Weights of a small GPT-style language model, trained from scratch on English Wikipedia.
Size: 9 layers, width 512, 8 heads of 64 (2 for keys and values), MLP 1344 SwiGLU, 41.3M parameters.
Training: a variant of SOAP for these matrices, 1401M tokens, 5511 steps.
Each number is 128 + 32 x the weight over the matrix's rms, rounded and kept within 0 to 255. Layers, rows and columns count from 0.

# layer 4 MLP up, 1344x512, rms 0.188, rows 527-593, columns 416-447
[[151 124 200  83 146 140 131  77 138 126  86  93 100 196 121 115 139 181 132 123 170 109 169 142  72 173 144 105  44 122  46 126]
 [181 123 141 100 110 113 143  45 116 131 140 161 107  93  74 136 148 119  99 127 122  55  95 158  87 148  98 108  80 156  93 130]
 [144 163 101 103 152 129  86 122 134 105  90  64 138 193  95  92 204 118  86 111 118 130 127  93 168 134 123 146 139 191  87 216]
 [118 145 193 112 111 135 119  58 133  83 153 119 101 162 103 164 108 150 154  95 113 102 187 100  74 113 125  75 167 181 152 181]
 [134 159  94 150 172  67  35  65 133 201 157 118 178 122  64 202 175 109 145 134 116  66  76 152 130  69 138  79 141  83 166 132]
 [112 158 175  96 130 156  95  87  87 108 140 147 168  79 103 160 106 157 120 109  85 119 133  93 142 131 161 146 160 109 120 135]
 [114 144  98 193 121 174  99  86 112 108  95 112 127 142 161 215 122 122 130 148 131 161 156 129 179 128 127 131 126 182 146 138]
 [109 129 107 113 121  64 152 132 152 127  99 100 167 117  83 159  80 112 123  84 113 167 146 118  88 112 214 168 125 130  88  84]
 [167 105 152  94  88 140  87  94  84 148  85 119 119 166 161 174 107 110 159  70 109  90 107 134 170  96 186 144 130  82 114 114]
 [115 118 134 174 155 108 114 139 155 165 157 143 151 131  77 116 123 105 138 130 217 159 115 142 185 119 104 113  92 136 124 202]
 [171 138 114 165 110 126 134 106 123 121 118 115  98 123 115 166 125  84  90  85 150 130 103 106 114 116  77 137 112 126 146 151]
 [174 174 143 156 151 121 132  97 145 166  76  90  90 132 101  90 101 106 121 110 159 183 102 123 115 137  73 169  84 117 157 126]
 [113 133 109 106 142 125 130 160  99 159 126  76 124 139 103 153 137 143 162 154 117 166  40 144 155  88 132 153 109 147 134 145]
 [114 175  89 116 162 138 119  30  76 122  94  85 114  97 174 136 105  95 150 119 154  92 116 106 183 130 192 145 142 110 131 129]
 [151 141 204 107 153 157 120 122 168 111 154 156  92  52 103 160 135 194 152 125 102 119  89 122 154 133 141 170 174  78 116 125]
 [117 112  85 122  88  89 108 108 153 126 130  44  95 124 114  97 126  52 142  69 109 134 136  65 145  91 145 113 104 158 180 176]
 [150 145  82 155 104  83 100 108 134 199 178 128  77 117 147 157 129 114 184 210 115 108 115 110  99  76 180 128  95 190 170 170]
 [132 133 135 112 157 163  84 126 123 155 110  93  57 108 113 160  99 139 177 131 164 115 122 124 120 150 111 103 146 164 130  90]
 [ 80  68 190 112 106 115 181 115 125  64 154 126 158 120 106 167  98 206 109 108 105 127 113 125 183 102 243 150  91 153 148 182]
 [157 125  63 160 137 187  67 117  93  70 124 131 143 146 110 120 111  59 143 142 102 158 160 150 124 142 104 116 126 144  35 125]
 [101  76 115 116 119 180 136 159 169 154  67 139 144 140  89 149 173  88 227 123  87 119  92 120 150 177 167 155 107 122 173 154]
 [155 130  96 132 177 164 136 168 166 113 142  95 157 120 125 151 141 125 130 162  71 113 115  57 152 116  97 102 128 133 117 156]
 [ 75 189 145 121 181  88 165 147 172 166 129 121 225 149 127 155 165 126 100 113  89 103  19 111 188 154 167 132 193 107  86  88]
 [154 124 130 107 181 149 132 197 114 157  43 142  95 159 137 158  84 127 109 136 126 185 131 131 120 158  92 175  94 145 124  81]
 [123  84  76 125 115 148 150 115 129 117  77 117 148 101 122 138 129 117 123 107 153 161 139 154 130 136 100 126 134 122 118 165]
 [124 141 106 105  84 155 173 132 115 121 114 131 149 121 104 162 170  74 115 171 168  94 153 155 124  96 112  97 120 137  78 140]
 [135 171  85 106  99 108 145 107 133 141 124  84 133  88 173 133 147  96  57 134 148  66 154 126 121 149 202 123 144 183 101 154]
 [144 149 120 135 178 112  81 135 131 130 120 127  73 147 128 117 128 123 158 140 138 162 146  88 169  96 159 115  95 193 130  91]
 [161  96  98 118 103 146 162 139  98  81 113  92 129 112  71 134  96 108 125 120 138 149 119 143  67 144 202 114 133  90 119  87]
 [180 161 155 147  63  90 153 131  52 202 186 163 142 103  92 140 135 198  95  95  91 150 157 170 168 125 122  92 168  78  76 132]
 [144 125 174 140 151 197 135  83  54 165 144 205 151  85  82 186 141 175 168 148 131 201 104  99 104  93 167 122 177 145 144  89]
 [165  89 169 156  80  92 133  77  95 122 101 185 127 130  68 196 139 143 116 186 100 159 135 110 164 178 150 118 128 135 100  94]
 [123 187 165  87 138 101 158 101 144  77 154 130 161 156  95  93 144 153 101 147  88  93 127 176 107 131 174 131 146 149 104 115]
 [113 110  62  94 127 108 173 124 121 126 141 107 140 106 134 150 129 183 124  99  67 151 119 134 188 110 150 173 113 169 163 187]
 [106 177 101 119  98 116 108  53 114 144 144  94 107 145 128 119 186 171  93  98 109 115 173 156 148 114  67 174 131 148 128 139]
 [136  89 128 126 162  98 142 141 108  95  89 193 193 104 185 175 186 167 110 178 123  80 154 146 132 122 113 232  81 110 168 126]
 [162 106 133 113 104 141 164 125 133 115 177  96 137  79  80  97  73 161 114  95 149 151 152 166 131 125  85 112 109 142 152 126]
 [114 107 156 116 194 142 132 134  88 155 132 151 125 163  63 158 125 137  93 191 114 194  97  86 177 199 116 137 108 176 135 168]
 [150 106  93 113  88 163 157 165 198  70 132 157 146 120 147 163 172 178  96 146 159 134 191 143  71 183 138 115 138 171 131 148]
 [161 172 123 172 142 148 141 122 133 129 136 106 126 151 207 113 149 120 116 124 119 105 142 159 173 115 127 137 105 155 122 105]
 [ 92 119 107 156 140  86 120 115 166 132  78 157 116  75 100 108 171 132 115 132 155 115 124  73 184 100 113 109 150 138 132 100]
 [ 77 166  92 152 166  99 184 102 140 163 104 153 168  61 139 132 127 132 143 136  90 130  89 156  48 122 131 173 130 104 146 125]
 [137 181 108 142 124 139 124 120  89  90 160 163 108 179  77 113 136 109  76 109 124 134 122 156 123 122 115  72 140 139 114  76]
 [138  94 148 131 144  78 146 137 131 146 159 147 150  98  97  94  92 111 190 182 117 217 143 128  74 137 124 131 193 134 145 180]
 [122 127 137 156 148 130 153 127 163  73 153  68 120  89 164 158 106 129  95  98 192 162 123 148 157 158 143 136 108 160 170 104]
 [117 159 110  75 109 142 112  89  83 150 150 135 134 110 103  91 125 112 123 196 107 131 114 155 125 153 181 113 143 113 131 169]
 [171  50  73 125 159 116 185 162 121 172  73 117  98 126 107 181 115 128 125  96 150  99 190 119 160 159 109 117 200 104  91 141]
 [ 97  61  70  94 120 108  89 124  32 147 112 112  37 172  85 108 155  92 164 134 155 140 127 115 120 162 139 103 162 177 179 114]
 [113 166 150 152  98 128 100 146 127 171  99 188 141 166 103 114 128 160  79 152  74 168 103 117 144 121  90 106 141 102 113  87]
 [164 145 117 159 111 101  98 169 112  92 112  84 112 120 106 117 157 151 125 145 116 114 132 175 138 179 101 108 170 134 133 180]
 [102  94 140 119 172 160 192  89 145 163  71 108 121 132  95 103  78 124 122 195 143 219  97 144  73 141 122 195 157 136 151 133]
 [103  88  93 145 132 127  91 146 142 129 167 107  87 100 139 121 141  98 155 151  58 110 170 113 159 158 181 109 126 167 121 103]
 [159 163 100 110 110 137 157 123 148 126  94 183  90  61 105 149 129 120 210 119 106  78 125  98 147 146 122 116 146 126 161 107]
 [129 133 109 160 107 190 106 137  76 116 150 165 153  69  77  71 181  87 150 152 139 132 123 120 154 122 137 155 140 170 202  87]
 [ 82 153 136  77  60 104 166 113  62 125 143 119 118 113 128 103 109 156  55 116 110  90 171 132 139 191 160 109 122  89  69 120]
 [120 146 163  79  88 103  70 172 119 130 180 160 113  94 160 141 176 126 127 102  80 149  79 128 115 151 102  97 101 150  75  91]
 [ 89 107 128 147 112  65  74 125  97  67 150 141 179 138 172 131 119 150 144 111 127 179 101 138 184 125 124 135 155 113 134 136]
 [109 178 121 126 168 118 153 112 118 110 116  77 110 153 123 119  72 113 132 134  90 129 128 161 114 100 162 189 140 114 201 111]
 [124 148 105 132 102 111  92 104 169  92  39 134 105 190 123 110 113 107 159  85 127 139 170 108 170 147  76 121 100 156 110  66]
 [138 194 184 140 151 124 112 129 120 125 170  88 158  77  95 113 138 117 122 137 105 125  90 137 154 114 138 148 148 120  62 110]
 [135 120  85 175 146  84 121 113 153 125 117 189 105 177 123 143 102 107 159  87 121 187  99  79 114 145  99 112 135 210 133  94]
 [125 155 214 123 172 130 129 151 113 149 133 176 127  70 112 115 131 128 104  77  93 165  77 153  82 156 141 106 128 206 110 160]
 [140 109 164  95 145  98 195 136  77 165 123 138 127 151  57 106  53  95  92 113 155  66 125 112 138 126 116 121 101  97  81 178]
 [175 103 158  68 156 106 162 216 145 175 211 147 167 112 123 123 183 154 166  83  91  71 102 114 127 142 128 130 103 197 159 114]
 [ 93 103 142 141 137 141 129  76  95 186 190 196 137  53 146  93 158 146 140 100 105 103 247 124 145 171 172 142 181 122  89 158]
 [111 132 105  87 180 144  82 141 153  60 165 148 140 100 142 113 123 149  86 113 109  92 159 137 124 116 103  92 170 165 151 113]
 [ 91 118  96 135 129  98  75 165 154 132 121 160 114 128 233 122 141 169 127 121 146 125 143 115 101 145 121 122 144 134  68 116]]
# layer 4 MLP down (transposed), 1344x512, rms 0.182, rows 527-593, columns 416-447
[[201 197 103  99 125 138 108  93 126 178 152 141 135 148 195 119 142 120 129 135 110 139 197 157 103 168 225 136 136 101  98 142]
 [163 154 135 148 113  86 129 159 125 189 112 111 158  80  97 136 126  78  85 119 107  76 149 109 137 130 153 202  80 135 102 143]
 [139 119 180 134 161 127 132 124 227 103 150 136 143 129 124 133 101 113 215 155 130 130 108 152  97  64 161 111 128 120 143 137]
 [ 88 159 154 134 139  97  81 155 117 205 162 114  88 159 114 145 111 138 120 159 159  98  97  86 167 119 120 106 151 122 159 117]
 [125 179  73 180 120 111 146 135 114 170 115  76 154  96 110 128 107 118 144 144 123 142  98 136 126 185 125 120 131 132 116 134]
 [133  92 121 168 141 135 120 154 157 132 120 118  94 131 100 131  81 137 138  97  91 137 110  80 145 148 121 113 140 109 182 111]
 [ 76 104 136  90 134  83 138 164  89  72 124 156 141 157 122 123 110 170  79  93  92 154  64 122 108 146 158 187  98 117 234 134]
 [ 95 116  86 127 156 132 115 160 149 144 171  56 125  90 144 162 101 188 125 114 183  49 126 156 155 125 148  94 100 115 120 146]
 [121 122 134 136 126 108 110 102 131 134 106  91  98 175 117  93  82 115 149 132 133 123 186 145 131  73 121  70  94 134 143 159]
 [ 84  72 173  83  76 108 115 171 136 152 149 116 142 154 134 143 124 128  81 113 141 131 131 120 146 117 142 123 183 110 117 113]
 [114 121 127 163  91 168 156 135  79 123  71  52  96  96 157 132 131 126 112 170 120 182 135 129 108 134 121 146 140 167 104  32]
 [158 117 184 128 182 165 102 132 170 111 154 141 146 115 140 139 137  98 147  87 120 140 165 139 105  80 150 104 120 106  75 170]
 [117 115 129  82 108 155 134 139  71  58 149  69 136 179 137 163 112 138  94 119  73 128  85  74 102 167 132 165 195  59  73 157]
 [129 179 111 183 122 115 131 124 173 177 155  62  65 115 126 109 118  98 105 117 100  55 125 138 196 102 134 158 123 166 181  88]
 [149 144 149  73 160 203 109 114 145 207 176 110 108 142  87 135 173 160  98 103  82  93 147 125  97 156 126 165 181 136 145 184]
 [ 93 152  99 186 141 102 104 140 112 158 140 105 105  92 129 173 153 163 113 196 156 116 146 157 135 108 116 119 104 137 123 151]
 [ 96 110 131 149  95 136 198 129 152 127 150 142 102  84  88 191 110  80 124 154  96 153 170 140 155 157  68 136  48 173 146 107]
 [173  94  96 119 142 186 137 167 109 144 140 117 102  98 105 136 146 104 110 116 163  98 117 137 114 131 123 100 155 136 145  79]
 [134 132 139 168 144 154 107 143 132 105 102 168  69  72 121 134 169 148 153  62  71 156  91  94 178 139 123 115 101 125 100 166]
 [ 89  86  74 125 169  72 122 104 122 153  81 156 132 203 183 105 136 132 178 119  86  95 114 152  78 159 146 120 107  94 118 131]
 [169 107 103  93 161 168 122 118 110 199 139 109  84 125  99 138 140  94 142 144 115 134 136 160 130 162 160 143 127 122 118 137]
 [ 80 131 157 123 118 158 146  87 164 119 104 146 181 175 132  70 112 137 111 146 117 143  90 128  69  83 187 144 134 162  69 159]
 [122 114 143 135 124 153 141  95  87 109 151 172 152 145 181 154 117 117 166 177 158 130 127 114 112 114 139 100  67 123 106 157]
 [ 80 107 148  83 173 100  41 170 100 156 117 110  71 161 110 134 131 171 192 144 127 156 168 152 131 128  87 132 104 136 118 122]
 [209 103  69 143  99 178 131 128  97  82 104 154 125 145 123 125 118 180 170 183 109 112  86 154 120 101 112 134 125  95 106 162]
 [184 158 130 127 157 147 106 150 105  94  78 133 143 114  80 121  91 135 135 145 116 140 106  82 113 121 160  41 172 175 162 135]
 [141 163  93 140 128  88  82 124 200 161 129 131 125 131 128  79 150 130 172 119 145  98 132  48 115 201 146 169 182 118 158 167]
 [107 182  93 138 177 151 112 134 141 142  86  80 107 113 112  95 115 148 205 156 162 170 137 141 140 110 168 154 193  69 116  94]
 [153 116 173 117 173 143 147 168 118 169  57 124 127 141 172  80 117 183 118 109 148 120 168 179 108 151 106 110 111 144 187 125]
 [ 95 117  94 109 153 126  93 148 152 146  83 139 118 154 115 131 110 108 101 108 128  84 111 114  77 188  44  55  90 134 125 148]
 [137 154 135 133  83 134 127 170 123 106 181 199  79  88  91  88 212 161 113 149 125 169 111  96 150 106 143 145 160 171 130 130]
 [121 132  97 121 100 113 154 146 148  81 145 146  64  96 176 139 168  87 113 159  79 162 114 109 113 152 177 153 134 136  96 135]
 [113 165 186 155 138 155 122 187 109 118 122  75 200  83  74 166 125  73 139 137 191 141 193 117 143 148 144 125 138 154  75 172]
 [149  74 149 146 206 125 164 124  97 158 125 124 206 193 120 134 176 121  64 161 107 125 139 107 162 104 167 154 195 142 135 115]
 [152 139  89 100 176 117 104 124 149  89 121  73 109  95 108 126 149 108  73 172 207 119 111 177 170 157  80  67  83 132 124 120]
 [115 114 103 165 142 101 100  99  94 154 133  95 119 126 122 194 118 113 121 122 121 125 128 149 168 127  79 199 110 129 112 123]
 [142 152  64 127 143 167 130  97 123 163 134 130 112 134 114 151 105 170 132 114 148 158 125 169 145  96  73 123 114 184 158  98]
 [152 107 133 101 173 148 100 123  89 109  59  82 113 109 132 155  87  61  96 144 132 129 160 187 117 106  91 164 123  83 136 109]
 [ 88 119 111 119 134 117 134 167 158 117 174 127 119 114 170  60 129 162 118  61 127 142  88 123 158 106 104  99 122 148 168 133]
 [200 143 156 107 112 108 144 197 105 137 125  52 157 115 162 120 165 101 128 106 188 134 179 144 115 141  79 101 154  73 152 174]
 [103 141 109 142 127 176 178 112 168  99  87 144  83 139 100 102 100 146 136 136  48 136 178 153 151 193 171 117 163 159 116 104]
 [166 121 116 131 160 134  99 160 134 142 140 113 113 139 106  83 143 149 141 112 160 118 177 139 157 176 129 113 105 144 126 125]
 [124 111  85 128  88 182  94 117 145  86 140 137 134 152 114 108 103 143 118 122 142  99 136 131 126 126 113 140 140 181  98 124]
 [143 127 148 130  82 132 158 130 167 110 116 133  98  98 146 132 119 173 112 169 112 139 130 189  94  94  88 107 185 135 151  56]
 [118  98 103 162 148  93 112 156 187 112 113 122 123 134 171 125 128 121 167 115  89 160  73 167 122 130  88 134 110 109 171 118]
 [127 104  91 103 127  74 151 164 121 128 135 162 124 163  95  83  69 136 188 203 124 179 173  95  92 136  75 158 121 112  43  96]
 [182  86 103  44  96 138 133 116 144 187  78 126 188 107  91 143 100 130 131 112 160 145 178 146 117 177  86 152 109 139 179 127]
 [ 88 132 150  84 154 173 134  84 163  98 157 142 190 129 115 132 147 115 110 142 166 156 178 145  92 111 108  99 122  69 117 124]
 [121 142 135  93 148 174 157 138 135 121 126 152 105 182 161 131  95 114  80 147 142 156 110 147 123 114 137 151 122 148  98 141]
 [ 94 110 118 102  99 113 158 143 116 140 149 173 128 127 121  70 102 134 148  80 153  94 122 186 124 150 165 123 109  83 114 128]
 [138 141 130 148 167 108 106  48 131  74 132 108  78 147 119 122 158 122 132 127 158 168 154 137 113 193 161 163 194 189 140 122]
 [112  76 111 170 169 100 105  91  84 135  90 120 130 167 120 193 153 122 184 152 117 139 132 192 159 109  98 151 110 128 168 128]
 [111 150 137 173 114 130 182 129 176 117 105 146  87  74 207 138 183 133 120 112 163  71 120 147 130 164 135 177 134 138 120 149]
 [146 199  79 132 150 123 133 129 109  84  94 123 177  96 136 116 104 192  83 177 132 171 119 113 103 102 102 111 125 187 162 100]
 [142  88 154 125 165 101 162 108 126 108 129  91  84 123 100 147 180 108 185 100  48 155 101 219 164  89 140 159 147 109  87  95]
 [116 222 189 113  85 129  99  81 158 173 121 174 110 147 130 163 149 188 148  68  66 151  73 138 198 115 120 132  80 101 131 211]
 [184 155  96  69 168 139  88  95 139 163 115 169 147 103  78 122 141 174  96 119 118 135 132 149 167 145 140 168 134 108 118 123]
 [112 154 136  78 141 102 128 137 145  40 111 158 142  96 135  98 155 120  79  52  89 135 129  79 141 122 140 168 137  97  88 147]
 [121 165 121 145 179 147 122 203 186 109 111 117 146  97 138 167 138 110 101 122 135  59 191 125 182 149  97 132 112 105  97 162]
 [109 163  96 120 185 116 107  84 139  84  68  69 156 156 157 142  68 157 155 115 131 141 167 152 155 121 124 133 157  71 129 116]
 [ 83 188  97 109  69 190 118 138 101  94 134 110 142 115  99 147  65 136 122 144 105 121 141 136 116  73  88  78  99 115 106 160]
 [ 91 139 136  74 207 140 103 175 164 126 116  99 149 143 135 115 174 130 165 128 191  33 104 110  97 103 118  95 143 138  97 135]
 [125 108 140 150 137 158 112 148 128 122 112 146 137 138 168 104 175 129 112 146 123 162 125 150  92 144 135 100 135 154 135 154]
 [126 120 114  97 114 189 177  20  51 146 141  81 143 138 130 152 148 136 118 136  36 152 106  92 110 125 158 157 153 105 159 114]
 [159 130 184 117 147 172 139 152 145  86 154 100 102 116  91  56 149 109 158  47 136 121 161 127 141 135 164 136 122 190  77 140]
 [116 138 135 146 147 102 184  88 156 190 102  99 176  85  77 157 172 148 134 178 161  90 113 141 159 100 110 141 117 103 192  47]
 [111  87 107 142 181  93 153 168 116 126  96  64  99 159 149 173 157 101 117 175 145 139 111 153 128 117 176 150 153 170  91 166]]
# layer 4 MLP gate, 1344x512, rms 0.182, rows 528-593, columns 416-447
[[105 152 119 132 149  81 128  85 141 161 138 122 113  86 133 175 115 155 105  76 117  57 156 155 142 115 152 163  57 138 109 117]
 [123 106 125 171 125 207 130 128 132  75 121 106 132 160 149  93 100 179 119  74 163 155 121 115 133 217 150  92 118 181  97 108]
 [102 121 145 101 112 128 145 152 142 104 145 127 127 146 229 115  80  49 121 114 114 111 147 184  91 163 152 106 130 111 136 121]
 [192 154 155 133 142  76 106  88 116  66 147 107 142 104 137 105  97 130  72 141 112 135 131 101 149 121 128 153 125  93  77 171]
 [168 123 136 176 161 146  76 126  76 133 133 160  99 120 146 138 103  64 122  78 126 137 134 149 149 132 146 131 188 138 159 136]
 [124 120 169 146 167 124 160 179  93 150 170 116 184 101 123 160 127  94 165 139  97 124  81 162 112 133 167 110 144 108 149  99]
 [153 136 112 158 165 110 158 107 149 130 155  50  77 162 138  68  48 165 137 180 169 149  98 146 165 121  70 116 159 132 192 185]
 [108 120 131 164  77  81 154 165 149  85 212 160 184  52 127  83 138 106 135 128 133 150 154 206 191 143 108 135 106 152 168 157]
 [114 107 148 201 100 140 164 129 106 180 118  99 114 142  67 103  99 103 147 124 144 131 103 152 144 122 111 123 185 187 122 122]
 [ 91 127 149  92 132 164  99  81 145 134 148 157 126 169  95  93 129 104 101 140 146 122 108 126 139 131 166 126 190 119 160 153]
 [183 140  90  95 129 116  72 125 121 135 115 159 130 172 128 144 134 175 141 206 127 150  60 161  43 112 149 118 179 126 113 180]
 [122 146 132  65 119 130  66 119 122 148  70 131 170 109 117 162 122 108 141  71 134 148 160 106 157 126 167 170  84 198 155 118]
 [136 102 135 177 114 151 172 102 125 255  88 104  96 172 146 142 101 123  75 152 130 109 122 118 161 132 181  95  64 103 115  49]
 [158 143 133  97  97 118  96  96  70 131 102 122 140 127 152 136 155 117 126  95 131 102 124 145  98 156 119 208 139 122 159 100]
 [157 139 159 143 126 116 101  80 119  67  76 174 174 168  76 163 139 175  60 100 126 191 113 116 115 158 127 108  38 113 134  80]
 [ 99  92 149 101 128 149 131 168  83 157 157 146 122 127 161 127 152  82 164 127 127 109 178  99 178 126  77  85  56 122  91 144]
 [181  92  61 137 119  92 132 106 156 130  83 119 123 149 141 138 149 166 134 115  78 106  89  72  95  57 113  62 102 153 117 161]
 [100 104 144  83 143  96 153 108 144 148 146 118 112 129 121 116  98  89 132 104 154  96 133 121 126 112 129 176 112 196 169 118]
 [120  90 111 140 103  97 161 103 139 150 108 110  59 113  85 129  93 213 121 133 181 147 153 138 141 180 129 139  98 127 126 121]
 [ 81 143 109 113 113  91 166 114 118  85 120 153 114 159 153  80 191 148 163 124 128 119 185 155 129  91  75 108 117  51 132 183]
 [ 77  95 181 113 128 116  88  84 128 180 113 120  98 148  82  58 103  64 133 124 146 112 149 130  97 106 163  57 145 136  91 105]
 [ 76 187 129 149 120 140  44 183 160 178 158 115 162 116 154 133 185 215  83 140 210 185 116 140 235  78 208 109 142 170 201 117]
 [ 93 164  93 152 110 116 130 133  90  96 147 133 152 117 131  99 117 111 137 112 168 132 117 123 123 137  95 133 160 109 103 112]
 [104 145 137 163  91 114 157  85 151 159 100 122 157 119 144 165 155 119 148  94 129 123  98 129 123 160 172  72 144 101 112 149]
 [ 84 137 157 125 121 145 106  78 136 105 129  78 171 133  87 113 133 118  94 212  96 158  76 148 124 132  84 136 111 111 205 128]
 [113 154  79 106 115 151 140 163 134 161  90 103 110 139 111 124 126  73  80 148 163  65 142 132 117 105 152 196 100 139 127 168]
 [145 161  99  75  81  86 137 148 165 167 107 129 118 132 138 151 112 163 153 131  90 128 145 153 140  72  55 101  91  99 142 150]
 [138 140 149  75 148  89 125 139 117 108 143  94 111  99  90 118 108 118 115  93 131 110 166 121 155 145 122 103 113 155 171 157]
 [148 174 119 139 132 129 122 164 101 109 146 121  90 170 133 170 152 160 155 100 167 157 151 153 132  95 157  58 118 100 125 146]
 [ 91  98 145 132 199 103 131 103 150 177 147 176 122 116 154 110  96 139 119 128 133 137 139 120 146 102 150  96 135 174 112 198]
 [142 186 150 105  62  55 213 128  74 137 106 142  75 172  92 155  99 181 107 107 177 120 116  55  91  98 132 131  97 165 167 178]
 [166 120 158  91 110  93 121 109 108 106 187 110 153  84 149 124 111 115 104 127  80 105 111 154 101 111  86 100 122 103 102 144]
 [139 123 191 141 162 122 118 125 117  88 130  57 159 107 152 146 142 156 145  99 152 151  99 127  68 132 132 100 149 198  79 103]
 [160  82 138 121 167 184 119 190 123 179 126 129 125  77 122 137 100 132 133 125 120 180  91 129 147 112 125  87 112  88  65 151]
 [149 127 106 127 117  86 159 179 130  80 245 157  38 154 112  83 100 177 140 138 226 150  75 154 153 135 170 151 169 181 166 149]
 [191  61 110  62 152 155 167 123 157 151 167 140 113 115  96 136 140  97 132 129 115 164  85 162 113 114  90 141 150 146 107  81]
 [137 137 134 148 146 126  92 116  84 104  98  53 185 123 114  91 148  83 113 123 112 100 125 168 118 136  86  48 117 152 138 112]
 [190  86 122 176  78 140 163 157 142  83 128 179 103 126 141 147 173  79 153 125 117 130 172 153 131 147 114  82 162 101 125  85]
 [130 139 102  78 147 103 159 152 166 110 161 146  88 119 116 124 144 115 189 150 115 136 149 116 103 129 152 134 139 116 174 119]
 [164  92  96 123  87 153 163 142 154 158 113 160 135 116 137  79 109 158 120 157 161 112 144 126  92 144 133 143 178 163  95 127]
 [154 108 213 115 139 135 132  88 196 126 168 103  63 143 170 136 130  97 120 134 118 165 176  87  96 115 134 123 131 130 178 129]
 [124  73 213  91  98 140 105 115  85 112 133 115 156 136 175 160 166 201 124 127 110 151 115  61  96  75 111 153 133  84  96 109]
 [ 95  79 166 127  64 156  78 180  61 102 109 189 166  76 156 168  85 147 153 140 101 139 173 113  98 205  98  67 204  95 181 148]
 [ 90 161  91  71  48  99 104 113 126 148 135 136  80 141 132 136  78 147 123  91 127 172 104 155 129 110  89 147 134 112 113  84]
 [154  85 174 130 118 113 141 132  40 135 112 112 167 135 168 145 170  55 112  51 153 125  78 133  87 148  76 143 110 153 168 126]
 [127 124 172 116 143 154 149 137 104 193 165 126 136 143 136 121 139 131 117  94 187 139 137 114 139 113  99 138 181 153 148 120]
 [139 178 116 131 156 120 168 145 133 145 161 133  81 144 169 164 158 152 145 169 143 176 154 109 140 106  96  96 134 158 144 145]
 [120 125 121 106 163 118 153  83 139 185 144 145 130 147 105  90  74 110 126 116 113 117 138  97 161  91 117 157 145 108 139 196]
 [161 136 152 157 114 112  85 151 127 162 140 168 125 138 113 175  78 122 130  89 145  56  80 130 142 114 176 188 118 109 168  92]
 [130 142 121 110 164 110 129 128 152  98 157 116 156 123  92 137 161 127 149 153 143 135 145 115 112 186 183 118 174 103 109  86]
 [112 152 157 156 148 149  98 154 118 107 100  90 186 151  93 132 151  81 133 102 146 136 139 142 105 111 161  87 126 114 126 112]
 [120 122 133 170 123  86 151 127 147  95 135 125 160 169 136 159 125  83 146 127 140 179 112 202 163 142 217 122 144 179 104  69]
 [104 168 119 114  99 106 111  94 120  73 129 165 124 161  67 129 178 149  83  95 126 102 115 190 114 112 120 106 129  93 123 162]
 [123 118 179 100 153 188 115  91 146 162 103 115 152 131 137 151 154 158 127 117 120 116 102 129 111 114 138 140 103 119 118 139]
 [160 161 144 160 128  91 147 123 130 211 131 171 117 156 107 105 162 146  56 131  59 116  85 154 138 210 143 157 100  96 115 112]
 [150 123 124 144 105 154 108 135 157 118 154 184 121  56 106 134 200 153 140 136 153 106 157 152 105 182  83  95 114  60 195 124]
 [130 183 170 158 148 140 136 158  94  92 151  78 143 193 140 124  85 132 161 181 173 137  88 128  89 135 120 206 129 104 181 108]
 [169 107 138 113 139  93 119 114 110 149 152 149 115 125  99 183  74 125 164 119 113 111 116 144 116 176  81  72 121  82  99 113]
 [193 176 115 127 168 143  65 113 137 150 115 171 146  59 144 112  64  52 129 107 123  95 112 187 156  90 157 134 148  96 104 136]
 [138 117 101 112  63 111 143 146 118 130 106 100 131 129 152 147 118 153 124 121 129 142 115 125 134 154 109 168 136 169  99 126]
 [109  73 154 116 165 143 107 143 123  87 113  97 118 103  95 104 115 160 111  75 122 153 128 122 122  52 131  99 113 127 116 123]
 [123 181 146 114 146 186 127  92 153  73 119 129 124 125 160 141 184 118 156 129 151 133  91 136 141 141 117 133 120 148 110  89]
 [105  98 111  85  93  94 156 159  64 120 133 123 132 142 142 115 151 165  97  82 110 104 121  88  83 120 139 118 107 172 124 156]
 [143 132 151 164 140  99 167 131 119 118 123 187 171 102 169 115  95 155 127 156 129 137 152 148 121 128 119 138 163 159 132 169]
 [145 157 209  87 135 172 180 180 163 103 164  97 109 117 152  99 120  95 121 128 155 142  41  85 140 133 110  80 148 123  88 134]
 [163 100 113 112 104 173 129  70 152 156 153  82 118 138  92 193  52 117 102 141 129 166 126  95 131 187 119 145 121 169 148  97]]